From a checkpoint of a small transformer trained on Wikipedia.
Size: 11 layers, width 1024, 16 heads of 64, MLP 2752 SwiGLU, vocabulary 32000, 205M parameters.
Architecture: untied embeddings, normalized queries and keys.
Training: a variant of Adam for these matrices, 873M tokens.
Each number is 128 + 24 x the weight over its row's rms, rounded and kept within 0 to 255. Layers, rows and columns count from 0. The size above them is the row's rms in percent of the matrix's.

# layer 6 attention query, 1024x1024, rms 0.0222, rows 0-24, columns 512-575
size [ 96  96  92  95  95  94 101  94  97  97  95  99  97  95  97  98  95  99  94  94  93  98  93  97  98]
[[102 118 106  98 135 115 167 107 109 174 132 141 144 110 138 138 130 105 188 135 111 152 109 152 116  68  84 121 136 139 117 129  97 142 134 126 115 150 135 119 119 115 187 130 138 123 143 122 152 151 138 180 165  91 114 130 123 161 147 175 136 140 139 152]
 [122  57 127 137 122 131 122 106 111 134 109 149 140 165 154 167  99  92 133 149 157 140 156 171 161 117  93 136 133  75 127 150 169 106 125  83 158  97 144 170 103 113  68 128 103  71 126 127 135 140 141 123 131 170 133 133 132 121 120 147 117 114 115 122]
 [174 119 134 148  85  97 163 136  88 168 157 156 127 123 120  97 131 119 132  86 126 125 145 107 133 145 153 126 132 187 102 133 134 151 143 121 101 159 105 116 164 141 109 149 145 147 136  72 123 113 175 106 132 118 119 141 176 101 170 128 137 123 104 105]
 [ 94  97  67 124 108  87 140  82 147 128 107 116 120 113 141  85 103 125 134 136 109 109 153 136 116 160 100 165 103 128 155 158 112 139 121 121 141  84 107  90 135 128 140 132 106 102 157 161 137 118 130 154 135 134 121 125 113 115 140 136 129  92 155 117]
 [188 101 124 137 155 110 142  98 146 104 120 101 158 157 142 130 137 106 130 126 154 116 166 146 138 130 143 132  94 132  93 138 109 142  96 119 156 115 138 169 158 115 124 132 135 158 126  89 156  84 156 111 118 130 158 111 167 116 181 122 144  96 133  99]
 [105 140 121 130 159 155  89  78 190 134 123 114 119 110 111  99 148 112 170 124  92 124 156 121 153 138 131  89  97 115 169 113  96 155 126 129 138 158 174 129 164  79 154 125 118  82 121 116 134 146 102 148 150 141 105 108  87 151 115 136  96 127 128 115]
 [135  78  81 123  55 133 135 149 129 128 146 113 141 118 122  48 140 120 125  94  90 179 132 150 127 113 141 145 156 111 130 124 113 115  90  97 100 145  93 118 129 148 128 150 129  90 105 101 158 116  94 136 156  97 104 154 123 135  48 128 127 115 120 150]
 [123 151 122 150 121 121 151 173 155 128 130 141 172 163 130 160 175 142 118 130 135  97 113 137 154  66 159 144  96 110 124  80 182 117 129 119 140 111  97 151  82 115 129 109 116 143 121 131 185 145 132 149 116 145 155 129 126  95 119 107 126 104 133 149]
 [143 134 109 142 122 157 137 131 165  94 127 131 159 146  95  85 158 157  99  91 129 133 130 129  74 114 116 115 113 115 148  61 130 108 119 112 169 144 122 143  71 116  99 125 120 145 125 132 119 150 142 184 141  90 129 123 116 113 119 152 111 102 134 142]
 [115 173 133 173 132 141 123 166 115 152 128 158 133 119  78 162 164 100 147 136 130  98  78 105 135  88 121  99  77 135 104 107 157 161 141 169 141 119 114 138 108 109 135  79 154 123 139 196 106 153 170 167  70 147 115 144 102 113 139 126 114 101 146 147]
 [101 117  96 112  85 105 146  97  74 102 109 136 127 107 126 104  85 108 155 137  93 135 161 155 148 119 160 153 135 148 119 121 149 118 125 159 120 148 107 130 148 151 121 164 121 139 141 106  78  94 104  87 116 131 115 141 188 123 101 106 133 130 160 115]
 [147  95  82 176 107 142 115 184 129 149 142 137 174 160 111  87 133 125 154 142 114 117 161 149 140 123  75  99 135  97 122 125 165 117  90 123 157 144 116 122  95 113 109 149 123 156 106 104 132 125  92 135 161 136 152 111 119 126  93 102 130 143 134 135]
 [137 149  79 148 152 153 123 162 141 128 130 123 132 136  90 156 139 159  97 101 113  98 113 158 140 158 122  93  98 148 149  91 107 106 125  80 152 137 132 121  79 127 113 140 137 101 123 105 156 139 140 190 101 153 155 115  87 114 146 119 164 141 160 137]
 [131 147 135  89 106 118 114 159 126 100 112 121 110 108 126 115 119 153 137  79 148 146 132 115 104 150  97 121 127 122 119 103  93 148 137 161 165 167 152 159 123 140 121 136 158 158 122 141 143 121 156 123  97 127 133 126  82 119 129 179 129 140 138 146]
 [ 92 117 140 117  97 116  87 104  60 141 124 140 134  64 151 168 119 113 194 147 109 168 150 146 145 143 135 151 147 134  99 135 109 128 108 129  84 132 111 154 165 138 148 115 111  95  89 122 129 110 132  94 141 132 115 109 147 148 123 174 148 118 147 150]
 [111 127  94 164 133 131 102  97 147 147 106 161 125 111 140 137 133 151 125 139 129 121  92 139 111 102 151 109 178  97 141 112 157 126 100 108 175 132 131 140 126 126 158  95 119  99  99 163 127 118  73 155 149 114 125 183 154 164  79 141 148 106 125 112]
 [103 107 128 167 132 141 116 102  67 136 122 116 153 106 138 117 132 139 138 139  99 163  97 121 144 110 111 133 113 153  84 124 193 125 109 122 159 155 179 139 159 122 140 135  95  56  77  66  90 159 104 132 122 118 144 127 123 123 125 133 117 145 147 126]
 [145 162 107 178 151 144 123 117 190 141 137 163 137 142  91 158 148 142 114  73  89 113  96 125 170 105 122 116 109 127 129  95 168 131 160 111 186 141 119 134 113  68 105 115 139 130 101 130 122 128 128 177  96 121 148 121 142 120 110 126 123 102 131 116]
 [121  97 140 115 111 158  96 144  81 146 114 120 126 110 142 116 100 108 155 156 140 135 163 153 112 149 129 136 159 127 101 162 146 121  90 144  93 111  81 128 118 152 124 131  95 113 127  94 123 113 132  97 125 148 100 147 139 151 129 165 114 154 114 138]
 [103 138 119 174 162 130 129 147 107 155 104 140 123 135 139 158 123 141 129 135 102  90  87 145 118 132 114 112 110 127  98 118 136 120  97 115 170 151  76 131 142 126 166  92 119 128  77 116 129 160  92 147 159 175 124 126 138 155 104 128  98 137 132 144]
 [ 78 127 153 141 130 145 106 114 124 138 121 122 176 123 134 151 118 124 149 145 139 143 117 161  84 127 147 133 141 118 112 117 145 132 123 112 180 128  98 146 151 128 171 122 142 149 106 149 131 164 159 130  89 138 184  95 143 147 120 119  79 201 133 121]
 [125 180  73 137 171 153 131 154 155 136 100 104 161 173  95 151 100 142  96 125 106  97  85 116 147  96 102 126 106 108 149 116 127 143 137 113 143 163 131 137 133  91 115  97 112 109 122 144 133 123 123 175 104 113 173 157 151 104  79 108 162 127 114 122]
 [136 127 148  76 139 102 161 111 178  98 179 116  79 156 102 133 124 133 138 111 128 120 173 133 142 124 112 141 115 127 148 136 120 132 126 131  55 109 174 149 120 115 102 136 125 101 159 160 111 115 110 110 137  93 111 116 127 128 147 128 121  80 114 100]
 [116 110 131 111 124 145 124 144  86 139 151 181 130  99 178 107 135  95 118 135 168 162 168 102 138 157 125 134 149 137 102 167 117 119 109 162 108 116 145 139 143 176 101 131 125 126 140 115 134 135 122 112 134 129 126 148 109 125 172 159 117 129 137 146]
 [121 126 138 142  85 165 104  87 107 147 144  99 149 120 153  80 142  77  91 145 127 105 136 138  95 124 131 159 149 116 106 147 137 105 134 126 131  71  92  75 157 151 121 163 134 146  72 137 141 166 124 119 113 149 114 147 112 114 136 141  81 142 103 155]]
# layer 6 attention key, 1024x1024, rms 0.0208, rows 0-23, columns 512-575
size [ 96  96  99  93  96 100  99 100  92  95  92  93  98  95  95  95  91  96  86 103  93  90 102  87]
[[173 110 151 176 127 170 126 136 130 149 130 113 123 142 132 123 162 143  97 141 116  98 114 102 128 164 132 114 154 114 138 144 148 125 143 154 111 152 150  88 152 161 114 143 152 123 138 126 148 136 184 132 131 128 112 137 127 149 154 119 190 134  70  90]
 [ 96 119 104 102 125 129 131 127 147 134 102 106  99 146  82 130 111 139 141 136 181  96 111 101 135 113  88 135 186  64 132 118 131  84 122 124 140 118 122 152  98  76 137 163 120 107 127 151 146 102 135 134 161 107 163 127 102 101 135 145 140 126 120 162]
 [ 84 124 159 144 126 119 144 138  99 127 113 118 138 129 129 121 130 110 112 112 106 167 130 109 100 154 147 135 131 124 145 119 117  98 188 156 166 149 123 105 108 132 109 140 110 151 142 142 167 136 124 117 104 109 126 102 139 116  87 126 108 158  97 132]
 [134 117 173 132 145 121 150 117 136 127 149 107  94 118 129 166 127 136 113 165 153 111 120 160 184 157  99 115 134 109 142 133 136 141 137  99 155  96 159 118 110 102 148 150 172 107 145 115 126  98 188 109 118 110 152 137  89 119 150  97 106 102 158 132]
 [150 165 103  69 150 139 119 109 149 147 117 129 121 139 158 140 162 104 117 124 131 120 161 147 127 124 120 112 180  87 136 112  98 137  94 137 121 122 133 124 105 112 159 124  98 138 147 129  89 126 123 152 154 134 130 158 105 104 125 143 123 107 143 123]
 [174 115 104 139 161 120  98 121 150 119 131 125  92 122 157 172 133 108 132 135 142 158 123 151 137 125 154 107 119 119  73 105  98 112 110 153 117 121 137 110 134 107  91 109 123 120 124 103 137 143  64 152 151 152 127 123 115 127 162 110 101 116 130 103]
 [ 98 110 176 183 116 107 131 145  86 107 137 105 172 161 108 149 149 108 114 148 146  97 107 105 145 173 111 141 105 134 125 151 114 103  83 154 158 152 124  92 109  97 141 195 115 139 110 124 131 121 182  98 129 125 118 145 165 207 151  93 128 136 122 148]
 [ 95 148 133 122 131  96 149 137  76 129 125 154 137 139  96 109 144 126  81 127 114 107 166 142 112 127 137 149 136 158 107 108 110 126  99  94 134 166 139 150 126 117 103  97 134 128  93 102 114 140  73 120 148 148 157 182 145 156  94 130 111 131 135 120]
 [140 120 152 143 118 139  95 116 102 130 139 121 184 171 138 166 160 136 145 157  77 125 123 145 119 115 148 151  97 172 121 144 119 140 125  93 144 116 148 117 111 119  79 118 161 122 138  84 115 136 151 130 122 129 152 111 112 142 159 103 115 138 125 140]
 [166  91  86 102 101 127 109 114 158 197 124 121 133 105 110 125 112  90 119 107 117 142 166 110 144  77 109 116 123 132 107 123 148 156 140 131 137  67 109 147 117 125 149 107 104 115 128 103 124 124  99 152 130 118 149  95 141  78  98 152 111 138 193 122]
 [ 72 134 179 120 103 156 107 122 135 100 156 153 128 117 125 125 147 151 113 166 144 126 127 142 111 125 115 132 141 152 148 137 135 124 131 128 143 158 158  83 123 152 128 149 148 164 121 151 110 151 145  83 148 118 126 140 131 156 147 111 125 132  88 118]
 [104 133 125 139 108 130 140 126 116 112  98 144 122 160 125 116 143 105 110 119 135 123  94 140  94 112 115 132 134 158 156 127 155 147 103 117  74 116 118 107 147 129 118 103  96 106 128 101 102 146  93 135 147 128 133 148  90 169 119 130 117 131 138 138]
 [154 124 157 124 147 142  96 124 132 167 116 130 155 103 107 114 138  80 138 113  84 137 144  97 139 142 143 124 111 160 110 110 125 143 189 116 140  83 138 121 174 146 142 107 155 123 131 120 150 135 128 159 149 113 161 109 149  98 128 167 119 135 137 126]
 [100 140 129 125  75 136 126 159 126 141 111 114 135  83 100 157 121 148 161 116 163 154  95  96 117 150 148 121 118 130 115 146 117 162 135 130 159 204 152  96 122 140 121 135 139 130 115 162 145 120 163 158 158 135 146  91 115 131 161 141 164 119  98 149]
 [ 87 160 138 109 147  80 158 133 120 109 155 167 119 141 119 110 141 133 116 147 139  72  82 135 123 122 111 152 148 129 125 104 137 134 149 106 121 133 150 116 117 142 122 130  72 121  89 135 153 142 129 107  64 117 169 103 145 147  71 131  98 148 129 140]
 [139 110  90 118 154 122 119 116 126 129 132 132 153 125 132 148 138 108 144  83  87 154  93 116 128 131 117 122 132 112 110 149 123 132 126 119 129  76 110 133 138 127 116 109 118 127 121 157 159 109 108 168 161 139 103 120 158 129 120 175 116 116 141 127]
 [108 157 133 171 110 158 137  96 120 118 148 150 121 173 121  79 159 100 113  96  94 152 102 150 138 155 164 145 129 164 133 106 153 124 138 103  97 144 124 123 208 140 128 117  91 126 104 151 140 135 120 123 161 132 159 133 163 123  91 148 121 128 135 138]
 [164 139 121  90 148 151 159 119 168 167  95 121 139 104 125 159 132 116 143 120 143 123 143 132 155 134 121 115 107 117 103 124  74 139 159 111 126 106 134 117 137 171 150 127 131 151 131 125 160 102 139 138 168 152 129 120 122  98 121 133 204 120 127 119]
 [ 75 114 208 143 125 110 136  79 105 145 133 103  93 152 124 119 136 114  88  88 134 105 119 142 135 104 147 144 143 139 136 115 132 117 118 124 142  95 128 140 141 108 118 165 108 156 113 188 111 160 137 136 119 129 193 172 135 130  82 110  88 154 145 121]
 [136 115 114 104 147 123 147 126 145 120 109 126  96 104 108 117 119  88 129  77 121 132 141 112 139 130 142 116 102 138 113 115 123 146 177 155 129 124 130 161 113 173 128 111 152 160 134 160 141 114 121 145 184 128  95 123 142 121 111 146 160 135 103 120]
 [136 114 106 119 137 138 156 153 125 135  80 160 135 157 118  88 124  92 120 128 105 150 121 119 118 121 147 145  98 134 109 105 123 122 133 130 102 106 141 163 153 136  96  96 133 141 158 141 115 149 122 139 135 138 123 121 136 122  98 127 134 165 155 134]
 [193 161  97 112 132 116 153 122 151 143 158 122 138 115 152 165 122 110 144 157 107 139 106 117 120 134 118  80 134 115 105 151 121 149 141 112 102 113 115 133 152 132 133  92 197 123 118  90 113 112 118 152 136 118  84 156 125  95 102 127 183 141 114 124]
 [145 101 166 125 137 130 109 112 112 134 131 114 142 143 107 113 139 136 101 127 159 104 137 102 126 120 121 135 157 149 153 142 139 128 154 135 161 142 141 104 114  88 148 144  97 111 150 115 141 108 132 120 100 136 174 130 104 145 119  99 127 111  73 117]
 [ 80 115 183 144  99  98 159 117  91 158 115 117 120 128 128 169 123 137 131 119 144 140 105 123 142 129 162 137 122 132 147 156 156 117  87 153 115 163 120 133 129 110 110 147 104 119 120 125 133 151  88 142 126 122 135 152 130 160 135 108  59 118 123 144]]